From a checkpoint of a small transformer trained on Wikipedia: a variant of Adam for these matrices, 7210 steps.
Each number is 50 + 12 x the weight over its row's rms, rounded and kept within 0 to 99. Layers, rows and columns count from 0. The size before them is the row's rms in percent of the matrix's.

# q: layer 2 attention query, 512x512, rms 0.0311, rows 412-438, columns 384-511
# k: layer 2 attention key, 512x512, rms 0.0309, rows 412-438, columns 384-511
q412 107:62 58 65 48 40 46 63 40 60 56 37 59 63 55 55 53 41 45 30 38 60 55 42 54 66 32 25 62 38 50 68 59 53 20 37 32 66 52 48 50 50 38 34 38 33 64 56 49 50 58 62 53 78 50 50 56 42 54 56 64 61 54 62 44 41 63 70 61 45 24 50 54 53 56 43 42 57 52 44 24 28 37 40 70 50 60 53 54 20 55 55 25 55 51 47 66 50 39 48 63 39 48 59 70 28 21 54 29 47 63 33 51 50 64 42 44 47 52 63 38 55 48 50 53 38 40 53 54
k412 115:54 38 62 53 39 48 58 37 61 62 38 67 69 62 56 61 49 57 33 40 63 53 36 57 56 38 32 62 32 55 63 58 43 25 49 27 71 44 47 47 51 41 35 36 34 70 56 42 43 56 67 76 62 55 44 56 34 45 47 60 51 39 70 37 40 67 61 54 51 35 57 56 67 62 46 34 54 40 44 36 36 41 50 64 59 56 32 56 27 70 65 29 65 54 59 65 54 30 48 54 38 59 48 61 24 25 53 34 44 56 39 51 42 71 46 44 59 43 65 44 53 48 43 52 33 49 65 50
q413 102:51 47 58 40 47 46 56 41 31 47 61 60 36 49 54 41 66 45 41 51 53 47 48 68 49 65 51 39 43 32 56 63 34 58 52 80 65 52 39 60 28 48 55 31 42 48 53 48 67 68 25 27 34 46 73 26 51 51 48 63 62 30 59 36 71 31 55 49 57 34 61 64 47 39 51 59 39 38 52 55 33 29 41 61 47 51 41 61 39 62 75 57 46 60 56 50 55 19 45 38 37 42 45 65 50 49 44 44 43 66 47 48 49 65 63 57 66 71 43 47 61 34 36 49 58 44 42 42
k413 122:53 51 61 43 51 49 59 32 36 54 60 69 32 55 45 42 63 43 50 48 56 43 48 54 43 61 55 38 41 40 50 59 40 61 46 77 62 49 40 52 26 54 51 28 40 50 59 42 70 59 35 34 32 47 65 40 47 56 65 47 63 25 54 35 66 30 50 52 66 46 70 70 46 36 51 63 40 49 51 68 37 34 44 57 54 59 43 53 32 58 62 69 46 52 61 56 58 16 38 41 39 48 47 63 62 66 52 38 51 63 51 37 52 57 65 60 66 65 27 46 63 30 38 32 56 50 54 41
q414 097:55 65 66 32 65 57 48 58 44 46 47 55 46 59 43 38 62 53 35 38 36 39 71 55 48 63 38 60 39 45 65 52 10 32 46 58 53 62 47 48 63 61 32 45 64 36 73 45 67 86 39 57 36 40 38 42 42 43 64 39 71 36 51 54 53 49 27 54 58 74 62 37 42 48 62 46 43 57 66 37 34 51 75 65 48 24 47 30 38 27 50 51 43 47 41 39 35 60 50 62 56 35 56 51 64 45 51 46 40 65 44 29 32 58 65 39 59 44 54 28 53 49 41 49 46 42 49 37
k414 111:58 63 65 32 52 70 48 58 41 36 50 56 50 56 50 35 61 57 42 51 39 33 72 57 48 63 54 54 47 56 57 46 19 33 50 54 57 63 44 30 55 60 24 59 60 39 65 45 67 77 42 42 34 50 41 46 45 45 59 49 71 33 52 46 51 43 29 51 54 64 57 46 47 47 63 40 45 62 61 55 34 51 61 63 53 30 61 26 45 33 60 47 52 49 49 36 34 55 50 65 48 36 62 50 57 51 52 57 32 62 46 34 40 53 56 29 74 51 53 31 52 50 36 54 54 54 61 47
q415 100:61 38 30 68 65 35 32 86 52 54 69 39 62 47 62 62 25 42 52 47 42 55 61 49 50 63 69 55 39 54 44 62 35 52 51 62 68 53 48 60 46 39 58 63 50 53 54 29 54 58 57 23 50 49 23 45 60 44 49 39 42 63 45 47 48 56 44 41 50 35 82 65 42 65 29 57 67 55 36 45 43 53 35 52 69 39 69 33 59 38 54 48 47 29 56 59 60 54 42 50 68 57 12 59 53 50 41 38 30 55 58 65 76 66 49 37 70 62 55 42 72 43 76 56 49 38 20 37
k415 109:52 39 25 71 66 42 35 93 50 54 62 43 51 53 57 78 39 43 43 57 33 64 67 48 50 66 64 58 49 50 52 60 38 49 51 64 51 52 42 42 34 50 61 52 52 51 49 29 41 54 57 34 45 50 35 49 58 49 39 34 46 49 36 50 39 48 42 50 43 36 79 78 39 63 27 63 74 61 41 41 47 43 46 35 73 42 64 38 59 38 51 51 60 38 51 57 58 56 36 56 60 63 10 55 60 46 32 35 23 59 46 65 65 62 49 38 65 58 51 39 81 48 63 55 46 42 27 45
q416 102:35 36 39 32 76 40 75 53 52 33 67 34 45 55 38 43 72 35 59 63 72 66 71 39 37 45 26 57 53 28 62 41 66 52 40 59 53 61 68 51 55 51 62 52 60 48 41 40 39 55 70 32 35 53 55 43 56 45 53 52 64 36 47 43 29 66 54 50 56 40 53 32 55 62 54 80 51 44 32 53 25 44 53 38 38 68 51 45 62 65 42 46 69 42 37 46 71 37 59 50 54 41 80 58 67 56 51 47 54 60 48 36 58 74 58 64 59 47 59 64 52 66 61 34 48 47 54 53
k416 120:32 33 47 19 76 38 73 48 49 29 68 41 41 53 42 41 70 40 60 62 79 65 71 30 36 49 30 54 44 32 59 46 66 54 40 46 47 55 65 60 54 55 65 48 54 49 42 40 47 60 69 30 33 47 58 43 48 52 45 52 52 28 47 41 43 65 51 37 62 37 43 31 63 60 47 70 62 42 31 55 37 48 44 47 37 66 50 55 70 64 41 47 71 41 48 55 59 38 47 54 52 46 81 61 65 68 45 46 42 44 40 23 61 68 64 65 52 53 57 60 56 64 63 39 42 46 57 54
q417 101:62 37 39 54 57 54 40 41 33 48 54 48 71 75 50 43 66 52 61 45 39 50 39 43 55 43 52 38 59 40 59 39 50 50 68 33 55 59 47 44 64 48 53 57 57 53 48 61 44 26 47 65 12 47 45 60 57 59 47 48 51 44 54 49 50 61 46 46 45 48 53 38 43 54 27 53 49 71 43 45 24 53 57 54 32 46 65 51 40 62 62 64 71 52 25 50 55 54 40 50 94 49 52 47 33 39 33 55 41 64 44 58 51 55 38 52 46 48 63 59 36 70 38 64 55 43 35 47
k417 112:76 22 37 66 46 56 46 38 31 41 50 43 60 77 54 48 68 43 55 35 38 51 48 51 60 36 45 50 54 51 57 33 45 43 59 25 54 58 44 39 66 49 48 65 51 53 49 61 42 35 41 71 15 56 45 59 61 58 53 36 52 40 56 52 43 69 49 43 40 45 53 33 39 47 23 52 46 79 55 47 22 64 59 55 28 42 70 55 33 56 59 67 70 58 35 53 57 52 41 51 95 45 51 47 27 30 37 51 50 65 55 61 50 49 49 50 38 53 54 57 34 56 31 61 47 46 37 51
q418 106:34 64 74 55 55 56 39 39 66 60 26 47 34 33 55 42 55 42 46 39 49 75 50 48 47 48 70 48 53 20 60 49 45 58 64 32 46 68 38 41 33 55 68 40 41 35 59 50 39 64 70 58 44 51 40 52 58 47 56 57 88 61 64 44 37 60 34 62 44 46 54 65 39 63 44 41 47 54 39 29 52 52 43 48 25 40 32 35 49 42 41 64 52 60 39 52 50 54 54 63 47 60 60 64 36 40 65 35 44 60 59 69 60 41 66 57 23 67 42 41 70 66 45 52 40 50 50 69
k418 110:30 56 70 44 48 52 43 42 72 70 16 51 38 41 61 38 64 32 40 34 44 74 53 35 45 42 81 44 46 29 67 36 40 62 59 32 45 77 40 32 38 55 69 57 33 42 58 60 32 66 76 63 46 50 52 52 65 47 51 54 61 63 68 41 48 60 42 68 43 36 54 66 41 69 47 37 50 47 46 30 59 52 41 44 38 37 29 52 65 52 43 55 49 69 36 57 55 51 47 76 53 66 50 63 43 44 63 51 51 62 65 76 68 35 66 63 32 62 34 41 65 65 51 53 49 46 52 68
q419 104:31 51 39 61 49 47 52 51 48 50 62 57 29 53 31 34 43 48 35 59 37 61 50 53 30 70 43 49 49 54 49 37 44 51 42 67 44 38 41 55 49 53 37 63 63 67 49 69 47 45 65 52 35 56 69 42 40 49 38 58 43 48 76 59 48 51 66 63 49 48 52 71 61 75 52 67 51 52 41 61 43 50 59 42 74 55 45 65 63 59 63 52 54 39 57 49 42 52 57 34 65 56 47 38 76 52 79 44 64 35 51 39 56 51 49 69 54 50 58 60 57 36 54 58 46 46 64 50
k419 112:37 55 35 70 55 55 40 48 52 51 62 54 31 58 37 29 49 40 30 51 30 61 38 58 25 78 47 48 41 57 42 33 48 59 40 68 49 44 42 53 55 48 47 62 70 73 56 72 53 46 65 40 44 60 64 50 44 40 48 61 47 50 70 52 43 45 59 67 56 55 47 69 48 81 53 61 54 48 45 58 55 53 61 43 75 65 42 64 62 67 58 49 50 43 57 44 54 62 52 36 72 61 35 28 73 44 84 45 59 42 60 37 50 45 47 70 61 41 65 53 56 50 50 60 52 51 65 51
q420 104:35 61 68 32 47 61 58 37 46 44 54 42 68 37 43 42 46 73 41 57 41 59 47 50 33 62 27 44 48 62 47 35 65 57 60 72 43 49 57 67 51 54 53 48 52 42 32 38 60 69 51 17 61 39 56 44 25 52 43 67 53 61 61 42 42 57 43 42 62 58 33 49 60 69 38 65 76 72 23 57 57 38 56 72 59 41 73 66 56 37 50 52 46 67 34 58 50 27 22 54 41 52 36 42 59 62 46 37 47 43 39 61 51 46 29 64 38 49 56 62 38 65 68 56 50 58 41 49
k420 116:27 61 60 27 52 65 54 49 47 55 51 27 67 41 42 51 47 67 41 47 42 54 56 45 33 55 32 59 60 60 42 45 67 51 58 75 39 50 52 64 46 53 53 40 48 47 32 45 57 71 65 16 63 45 61 42 31 52 30 72 46 62 59 44 47 52 46 54 63 63 34 48 63 59 36 57 80 80 18 45 52 42 58 69 57 47 74 52 63 33 45 65 42 64 29 53 55 35 32 51 36 58 35 48 53 57 46 40 52 34 53 61 53 47 30 57 39 52 50 62 47 65 50 60 39 61 49 46
q421 096:46 60 37 36 33 75 46 18 44 51 61 40 58 61 31 49 75 36 39 47 30 55 48 55 47 37 38 53 48 52 36 70 45 59 52 30 49 58 44 48 61 41 47 59 69 35 42 52 24 42 32 49 65 52 54 54 42 37 49 41 42 42 26 40 37 41 42 48 32 49 58 45 26 34 57 44 50 47 72 58 58 36 43 22 42 18 42 38 28 38 62 58 59 37 49 35 54 55 37 50 46 82 43 50 71 43 46 45 48 35 29 41 37 44 51 43 50 50 35 62 36 66 37 41 56 45 50 66
k421 109:54 59 29 41 34 65 44 20 53 51 63 29 53 56 37 48 66 37 31 43 31 59 52 53 45 41 24 65 63 51 45 63 41 44 54 24 54 66 47 62 53 32 58 55 65 40 43 45 23 60 43 42 63 44 43 46 36 34 52 52 41 46 23 41 41 45 33 45 42 41 61 44 38 33 47 50 44 67 72 49 48 42 55 41 45 39 41 30 27 39 56 55 64 51 55 32 60 55 48 54 34 86 32 60 70 23 50 39 69 55 21 29 23 46 43 48 49 57 39 59 36 58 35 35 54 41 53 55
q422 103:34 43 42 31 24 46 62 40 53 44 51 31 55 57 22 38 59 65 72 35 60 33 59 52 51 46 48 58 48 44 58 39 52 47 37 66 36 35 72 45 36 66 46 33 44 61 57 53 43 63 53 37 41 60 66 33 52 64 58 47 42 57 65 49 66 42 47 45 53 39 32 36 81 69 58 47 43 54 52 59 52 49 46 63 33 39 54 44 33 69 84 32 51 39 67 65 38 48 53 52 39 56 70 36 50 47 35 60 33 31 46 60 64 38 82 54 46 40 43 31 59 63 65 64 45 66 57 55
k422 108:37 35 54 37 23 44 56 45 52 53 54 23 56 60 31 40 50 68 68 34 67 37 53 46 61 56 36 65 55 53 63 38 51 45 47 64 27 36 76 46 47 66 37 31 48 57 58 41 45 54 52 40 38 62 62 32 52 72 57 38 45 57 68 39 66 45 55 39 62 38 41 34 83 73 52 52 48 52 48 58 50 49 56 68 29 37 55 47 28 71 73 39 64 37 70 61 44 52 45 51 44 49 69 41 54 58 37 67 31 32 41 65 64 41 69 56 58 48 38 41 60 72 77 62 51 63 58 60
q423 102:50 55 61 30 75 52 50 54 38 63 40 51 64 58 53 56 45 43 33 26 57 60 37 59 40 30 49 40 44 49 35 43 39 52 48 60 55 46 60 49 55 55 61 61 56 38 45 49 79 35 44 69 49 53 32 21 48 36 47 49 69 47 50 32 68 36 46 47 50 75 41 65 71 16 50 35 49 23 75 43 44 63 52 53 38 50 43 62 35 54 46 47 53 40 53 49 62 37 50 32 49 64 47 46 48 59 59 34 59 45 67 39 68 51 58 60 34 65 26 51 53 25 44 48 46 64 43 52
k423 116:51 56 54 27 73 54 57 51 50 54 52 50 58 67 52 61 49 51 37 36 68 63 29 63 36 29 46 39 44 53 39 44 39 46 42 55 43 57 64 41 56 43 63 66 61 36 51 53 73 36 50 63 48 57 34 18 47 32 48 52 65 48 53 39 58 26 54 37 48 67 34 63 77 23 53 40 46 19 68 48 49 68 47 53 43 47 46 60 29 47 60 42 64 39 44 56 57 45 50 37 39 54 53 46 52 54 57 39 56 48 62 41 75 52 61 66 37 47 31 49 55 19 43 46 42 63 48 55
q424 108:52 55 74 64 37 37 55 56 33 44 63 66 43 55 58 41 36 51 45 15 46 47 45 62 51 62 42 66 52 59 54 46 52 39 36 10 41 33 40 44 43 63 41 55 57 44 58 31 62 42 52 53 64 42 40 62 46 31 42 61 49 47 57 53 53 49 50 25 42 39 54 45 40 54 45 53 50 40 54 57 64 68 46 50 51 60 67 52 44 49 58 43 60 40 44 42 49 50 60 33 40 53 50 42 55 68 49 65 43 67 60 60 27 64 65 50 63 59 72 56 44 40 56 51 44 54 53 47
k424 117:66 55 64 63 35 33 48 51 41 43 67 59 37 55 54 35 40 53 45 16 40 45 46 64 55 69 36 70 44 48 54 52 44 45 41 05 42 35 43 42 43 65 53 51 51 51 59 32 55 45 52 58 59 48 44 69 45 33 36 60 52 49 55 48 52 51 47 35 37 36 54 44 28 57 38 53 58 45 58 57 71 61 46 52 55 52 64 49 46 54 46 39 58 39 40 51 51 53 53 23 36 54 55 39 46 65 46 65 48 57 60 56 29 57 69 53 66 53 64 59 48 44 55 51 54 43 59 48
q425 102:48 52 71 54 41 48 39 54 53 46 64 59 55 49 41 51 66 27 70 29 56 39 61 50 43 30 47 38 87 48 38 48 57 76 48 51 56 53 55 39 46 50 33 47 61 29 59 55 32 44 70 60 52 51 55 54 42 34 45 35 42 41 63 43 44 67 64 59 38 53 70 55 48 35 52 58 40 39 48 56 46 45 42 51 63 79 42 45 60 51 50 35 59 47 58 54 38 50 78 40 56 61 49 76 61 59 52 48 49 44 60 41 76 37 50 33 30 30 51 71 48 62 44 58 39 61 66 45
k425 123:53 46 77 48 36 49 44 50 46 37 60 59 46 65 43 50 73 27 73 29 57 38 56 48 48 36 45 52 81 53 38 45 54 77 59 53 55 57 56 46 39 44 35 51 62 45 73 53 42 45 60 58 53 56 55 56 37 39 57 37 50 45 61 46 47 54 59 49 35 58 63 52 52 39 59 58 46 37 53 58 44 51 53 63 60 84 49 49 63 45 55 25 57 40 57 55 27 34 79 33 65 54 51 74 66 50 40 53 51 52 63 26 74 46 52 43 43 43 51 65 50 49 46 52 39 75 63 35
q426 095:60 68 55 59 27 48 54 50 65 50 48 40 37 68 47 41 47 48 47 58 52 64 27 62 74 51 54 51 43 37 58 69 65 57 74 48 50 47 53 51 45 37 60 47 42 55 31 41 51 50 64 42 55 39 53 59 76 43 36 41 71 48 63 52 44 40 40 48 47 72 51 40 43 65 36 64 57 60 47 62 38 68 69 43 26 77 48 45 64 33 61 55 26 66 53 48 29 66 64 31 42 60 39 58 67 39 42 49 47 73 59 47 58 54 27 56 55 31 38 43 42 38 40 52 45 55 58 50
k426 109:56 76 53 52 33 53 49 40 57 63 53 39 50 64 49 33 40 43 44 61 53 73 29 63 69 57 57 46 43 46 63 74 52 55 73 43 58 33 53 48 49 32 61 42 41 49 33 44 50 66 60 50 55 65 64 58 59 38 41 52 66 41 53 47 39 35 37 59 57 67 46 42 37 56 38 61 61 62 51 57 44 77 63 34 33 66 66 42 58 35 50 53 23 61 46 45 42 62 58 36 28 77 45 50 64 48 54 43 39 70 58 54 63 54 25 60 60 36 40 36 38 28 46 43 50 52 56 41
q427 100:34 24 40 51 33 52 66 54 30 41 57 22 57 63 58 54 73 39 40 59 58 40 68 59 63 33 50 59 67 49 49 58 28 47 45 47 40 44 53 49 34 41 74 42 58 39 42 35 54 47 37 46 60 45 41 70 28 11 57 47 64 35 45 36 78 57 38 47 46 49 75 48 48 51 44 52 56 53 38 45 27 57 54 43 55 52 71 59 63 46 18 62 45 42 39 51 37 69 36 48 36 50 57 39 53 60 62 66 71 46 43 54 37 69 52 51 31 50 35 62 49 47 41 66 40 43 49 37
k427 122:38 41 50 50 38 52 64 53 26 48 60 19 55 61 61 54 62 37 41 60 60 44 67 52 73 33 67 54 69 53 38 51 27 50 49 39 37 46 55 53 36 49 80 46 61 42 41 31 41 50 47 39 63 49 36 62 32 21 49 51 72 43 47 45 75 54 38 51 50 49 69 48 42 56 46 50 51 61 42 48 36 55 48 43 47 53 68 62 57 50 29 64 47 54 34 38 46 75 25 49 37 58 57 31 55 64 59 65 62 47 47 58 35 56 48 59 32 52 23 54 42 46 33 57 49 35 48 34
q428 098:55 74 33 68 48 54 67 53 54 18 52 44 50 52 53 28 67 53 54 32 43 66 19 44 63 50 54 47 47 45 50 60 58 50 42 49 37 66 42 49 46 52 58 51 56 64 56 49 55 49 34 43 46 43 55 45 48 50 54 48 74 51 53 58 62 46 40 33 48 47 44 39 59 71 46 69 57 41 67 55 68 73 66 38 39 51 41 34 53 54 40 34 51 34 59 30 42 50 34 64 42 54 59 58 50 53 63 57 60 32 56 29 38 33 65 55 48 28 64 39 39 15 36 49 49 76 46 57
k428 114:60 69 35 82 50 43 64 44 52 20 49 44 58 44 54 31 67 48 43 29 42 51 24 44 58 52 49 48 41 50 48 61 54 58 43 54 38 62 55 53 45 45 57 47 51 72 56 40 49 59 37 48 37 39 53 42 41 51 63 56 63 51 56 61 54 43 48 33 37 37 56 34 57 70 38 62 62 41 61 49 73 71 54 45 38 56 47 39 63 58 38 31 45 42 54 51 39 54 48 60 45 48 64 58 54 39 68 58 66 38 51 29 50 36 70 42 48 38 49 47 38 26 33 52 42 69 48 56
q429 100:41 66 55 62 42 42 47 38 49 44 64 44 62 56 39 40 35 52 58 49 66 23 37 70 58 47 49 59 66 33 77 58 57 41 59 46 36 43 47 59 65 60 68 29 46 61 53 42 62 62 55 72 54 44 62 50 59 48 57 59 59 40 57 48 24 74 36 40 45 60 56 77 38 60 34 48 50 69 55 38 51 43 33 50 40 32 43 57 56 49 36 49 32 56 31 47 56 53 40 55 56 67 63 73 43 55 23 44 33 52 56 45 59 50 40 42 42 44 50 46 38 47 39 34 36 61 30 65
k429 107:34 63 59 60 43 36 49 50 45 39 56 46 56 52 38 44 36 48 68 35 64 20 48 60 45 38 47 52 72 29 75 57 59 42 64 50 42 33 48 64 73 59 64 32 49 59 43 40 61 59 58 71 53 49 54 49 65 53 50 48 59 43 49 44 26 76 45 49 46 58 47 75 47 59 36 49 48 79 52 40 54 53 37 51 35 34 45 55 51 55 23 41 41 56 26 44 60 54 52 50 60 59 61 74 41 49 28 48 41 56 57 41 48 45 39 38 41 45 45 51 42 55 41 25 36 54 17 63
q430 099:39 59 53 56 31 55 45 40 53 52 42 32 49 40 55 51 44 31 58 50 46 50 64 65 53 47 30 39 62 54 54 40 33 79 33 39 46 59 48 38 35 93 29 43 46 48 66 43 39 34 46 53 43 55 61 56 44 44 62 32 48 54 62 47 51 57 44 38 53 60 44 52 61 49 47 44 50 48 63 31 42 39 60 53 44 49 41 73 48 55 49 51 56 46 60 57 51 61 44 55 61 49 29 37 74 49 65 50 40 73 58 44 63 28 54 39 71 39 48 72 34 42 48 46 40 46 27 45
k430 119:43 58 45 65 40 57 41 38 58 47 44 36 49 42 62 50 55 37 62 48 42 50 66 57 42 57 28 51 64 54 52 34 19 75 42 46 47 62 50 47 41 89 23 41 40 53 71 53 44 43 55 57 32 46 60 61 49 46 62 20 45 57 48 52 55 59 48 44 50 56 44 58 62 51 47 51 50 52 65 30 31 46 63 41 38 53 38 65 42 54 41 45 66 53 65 59 58 53 50 47 65 47 35 38 65 49 66 48 45 72 51 54 56 32 46 42 78 46 48 82 51 45 46 60 43 44 21 46
q431 102:42 53 76 44 45 60 42 33 46 30 44 49 26 47 41 62 55 71 61 45 41 60 60 52 39 42 40 66 51 62 56 42 41 54 34 59 53 37 67 68 60 50 36 49 48 62 38 51 45 73 55 71 53 54 31 35 65 53 57 34 69 51 18 62 27 36 68 61 51 39 32 41 35 52 45 47 64 37 56 69 57 65 25 43 27 54 50 43 41 58 62 37 52 41 34 68 44 58 40 28 56 34 60 77 43 54 58 61 46 52 51 43 59 47 41 52 66 46 57 46 60 33 64 76 39 43 42 52
k431 110:43 48 77 56 56 60 36 34 56 30 38 38 39 43 39 73 57 69 38 57 43 58 60 57 44 51 44 76 52 62 59 41 41 51 43 58 44 46 59 60 64 60 39 48 50 59 51 49 45 73 52 84 43 44 31 43 52 45 44 33 68 48 24 58 27 37 57 77 45 37 22 41 26 57 51 48 59 31 52 62 53 61 31 48 34 62 56 51 42 51 57 32 48 43 48 77 37 48 30 30 52 30 63 76 36 51 62 55 57 50 49 32 57 46 53 44 73 44 53 50 56 32 63 75 35 56 41 50
q432 094:50 68 38 30 55 56 64 61 57 44 42 39 23 29 39 77 41 41 40 66 67 60 58 63 58 71 44 50 33 44 49 35 36 63 36 63 40 44 53 68 41 27 49 58 30 65 41 55 70 56 43 55 63 57 56 19 56 47 24 39 54 45 69 47 59 42 69 49 54 51 75 54 58 46 48 55 48 62 69 51 58 34 56 56 19 62 45 53 77 71 37 66 57 57 57 52 54 40 73 52 57 61 39 59 32 40 63 65 58 52 43 38 64 46 40 46 55 54 62 56 70 57 28 49 45 45 49 54
k432 120:52 74 45 34 58 60 53 59 57 60 41 46 32 32 45 76 41 38 37 65 54 61 54 46 55 64 54 52 39 39 52 42 46 63 36 71 40 48 46 57 50 29 58 55 30 63 39 53 76 52 57 60 63 58 55 24 54 51 37 34 43 47 58 52 58 35 77 69 48 64 84 46 50 38 53 55 43 61 77 49 57 30 53 51 27 54 40 51 64 57 42 62 59 61 60 40 59 36 83 50 59 65 47 56 33 46 67 56 48 52 57 44 61 42 35 50 49 49 73 51 74 52 33 44 48 36 52 41
q433 099:49 58 45 57 70 46 61 53 50 66 38 59 60 58 58 65 66 33 52 44 66 59 83 44 54 52 59 49 69 45 47 78 59 26 55 64 34 50 36 37 38 74 38 38 41 50 47 32 60 57 38 27 56 45 60 48 36 75 20 44 60 74 51 41 61 55 36 67 47 46 41 63 47 50 35 68 69 43 39 42 56 49 40 58 49 39 49 63 45 36 63 30 42 59 49 64 29 75 52 58 51 55 53 42 43 37 23 48 32 78 53 41 45 63 44 61 35 51 68 42 63 55 66 59 34 41 73 50
k433 118:49 50 39 48 55 47 59 57 62 63 38 52 62 59 55 57 65 45 51 46 65 57 70 39 59 50 58 43 66 56 37 74 59 32 49 59 30 53 49 51 35 77 45 47 46 52 51 30 54 55 32 20 56 39 67 43 31 69 26 45 50 69 57 41 53 60 39 66 45 52 39 67 48 53 22 72 62 50 51 35 59 41 49 57 47 38 48 65 40 34 59 35 47 67 48 65 43 65 55 65 48 70 55 49 46 30 20 56 46 79 48 38 41 59 46 58 46 63 58 34 63 56 66 59 39 38 74 49
q434 109:65 47 43 49 60 52 53 39 55 49 51 35 37 30 57 46 60 42 49 48 34 52 67 51 44 44 51 39 61 59 60 50 63 46 50 68 56 34 47 44 50 45 49 47 33 56 50 47 74 58 62 37 55 38 59 33 55 54 73 67 47 60 38 60 47 43 50 34 46 38 45 50 42 32 51 48 39 34 57 51 51 46 67 45 48 82 24 70 50 60 50 57 39 56 41 73 39 35 54 46 26 25 56 59 46 51 30 64 43 38 52 48 57 52 38 50 67 47 36 69 41 56 57 57 37 50 47 39
k434 110:59 38 45 46 63 52 50 39 53 54 47 37 38 28 62 48 55 48 45 57 39 48 59 50 55 44 61 33 50 47 54 46 57 63 46 60 57 30 49 53 39 52 44 46 37 56 57 42 76 62 59 39 58 39 59 34 52 62 72 58 47 44 29 54 50 55 61 29 55 42 38 45 45 35 54 59 44 33 57 63 51 44 68 41 58 81 39 69 44 60 48 55 38 54 43 60 51 30 55 45 32 30 51 57 60 53 23 57 47 26 59 49 47 47 40 50 66 56 37 71 35 64 47 53 41 42 50 32
q435 096:63 37 52 56 75 55 37 59 56 43 57 46 77 48 49 56 44 29 54 54 50 74 59 50 58 40 46 32 50 47 42 46 51 54 38 62 39 37 55 55 59 48 50 36 57 63 51 71 79 27 52 83 47 54 38 54 63 60 49 48 39 59 38 41 52 51 52 54 59 44 55 43 49 53 73 66 34 45 43 72 55 47 71 48 36 42 25 48 38 63 61 57 57 54 43 51 67 55 58 53 56 60 44 47 54 53 44 57 63 44 55 30 41 41 37 26 83 60 35 46 38 28 37 43 49 69 55 50
k435 110:59 46 45 49 79 62 36 55 59 47 75 47 87 50 45 48 44 23 56 48 51 76 62 42 62 38 43 31 47 51 45 50 50 52 22 60 44 37 51 62 58 47 52 45 50 59 45 75 81 16 54 67 51 49 33 53 66 58 61 60 41 51 34 39 52 59 42 49 56 48 54 40 36 47 65 67 23 43 44 75 50 40 77 48 42 40 26 38 42 49 72 52 54 49 47 33 64 57 57 51 45 61 50 42 52 59 57 47 63 45 56 38 41 34 37 38 69 64 33 50 41 25 41 37 62 65 64 45
q436 104:20 69 22 52 41 43 63 50 32 46 75 48 59 54 65 31 62 38 47 56 50 49 44 57 57 29 55 48 17 70 42 32 53 43 62 41 70 48 16 52 42 36 55 47 56 45 57 44 55 63 56 41 70 46 44 61 47 58 46 46 75 52 63 56 55 18 55 37 50 39 42 56 38 51 43 61 45 66 52 44 59 32 73 48 65 43 57 63 52 57 54 74 42 45 61 59 70 45 55 20 62 37 58 52 42 60 36 45 56 56 56 54 39 59 36 60 40 33 46 54 32 59 76 53 41 49 56 32
k436 110:23 63 31 47 37 35 59 49 43 45 70 48 55 56 55 35 61 42 52 59 58 46 40 63 54 34 59 47 14 78 46 31 46 49 48 40 53 49 14 37 37 40 56 36 52 47 69 46 55 55 45 42 72 49 35 59 56 50 31 51 81 49 72 49 58 32 53 30 47 38 44 59 42 55 45 65 44 60 43 48 54 37 67 41 66 44 53 63 65 50 61 63 47 55 54 77 63 44 57 28 66 42 52 45 35 68 46 34 53 48 57 57 44 65 54 59 46 30 57 53 42 54 73 64 40 44 47 31
q437 103:41 58 43 47 51 42 33 47 49 52 62 35 52 58 43 55 49 45 40 52 57 52 42 39 73 47 43 43 42 47 44 51 54 54 36 71 58 48 48 54 71 78 47 53 38 43 48 18 51 36 29 37 44 48 56 57 67 30 19 55 46 57 57 56 53 54 59 55 49 54 39 49 67 33 75 51 34 49 49 23 57 43 63 27 61 40 73 62 41 46 65 35 51 56 52 48 41 79 60 55 72 28 15 50 41 49 48 55 30 39 59 65 38 41 44 29 51 46 35 75 42 46 74 57 42 57 59 57
k437 112:35 54 43 50 58 46 38 50 54 52 67 26 64 62 50 51 51 53 35 54 68 61 44 40 71 63 36 41 44 60 48 56 68 55 36 67 53 46 51 61 59 81 51 48 33 47 54 24 50 39 38 32 41 42 58 63 62 37 25 53 50 57 49 57 52 67 65 53 52 52 31 50 65 37 58 64 30 47 45 27 69 41 72 32 52 35 64 61 42 52 75 34 66 60 46 41 41 76 53 67 68 28 17 53 42 58 45 56 33 35 58 65 45 42 48 32 49 43 39 75 38 58 72 59 49 59 60 56
q438 108:46 50 54 41 73 36 51 61 63 56 69 26 46 85 51 34 14 43 43 49 29 61 39 33 61 49 58 29 32 51 61 54 47 31 53 54 76 42 46 62 47 51 43 36 45 31 47 65 49 64 51 47 66 45 39 39 25 63 48 60 66 29 33 74 63 50 69 59 56 58 45 58 24 50 59 45 52 60 41 44 43 48 39 41 45 60 69 47 62 44 57 39 53 46 49 54 57 68 42 59 56 51 46 56 52 40 68 41 55 51 56 33 59 28 52 56 65 42 37 38 50 55 64 40 61 44 46 65
k438 096:42 52 58 43 68 27 42 58 52 60 59 34 36 70 40 35 24 31 35 43 32 56 33 36 60 48 53 29 44 59 56 56 56 28 47 54 62 40 31 59 49 71 53 52 42 21 51 55 44 65 55 50 66 47 44 39 20 56 39 68 73 27 32 68 61 34 59 68 50 52 42 57 24 52 51 40 52 58 46 57 34 46 27 42 43 65 77 45 70 44 53 44 55 38 55 56 58 69 56 71 59 52 46 51 54 41 65 43 54 49 61 38 67 19 52 38 55 31 37 43 53 52 59 55 61 39 38 66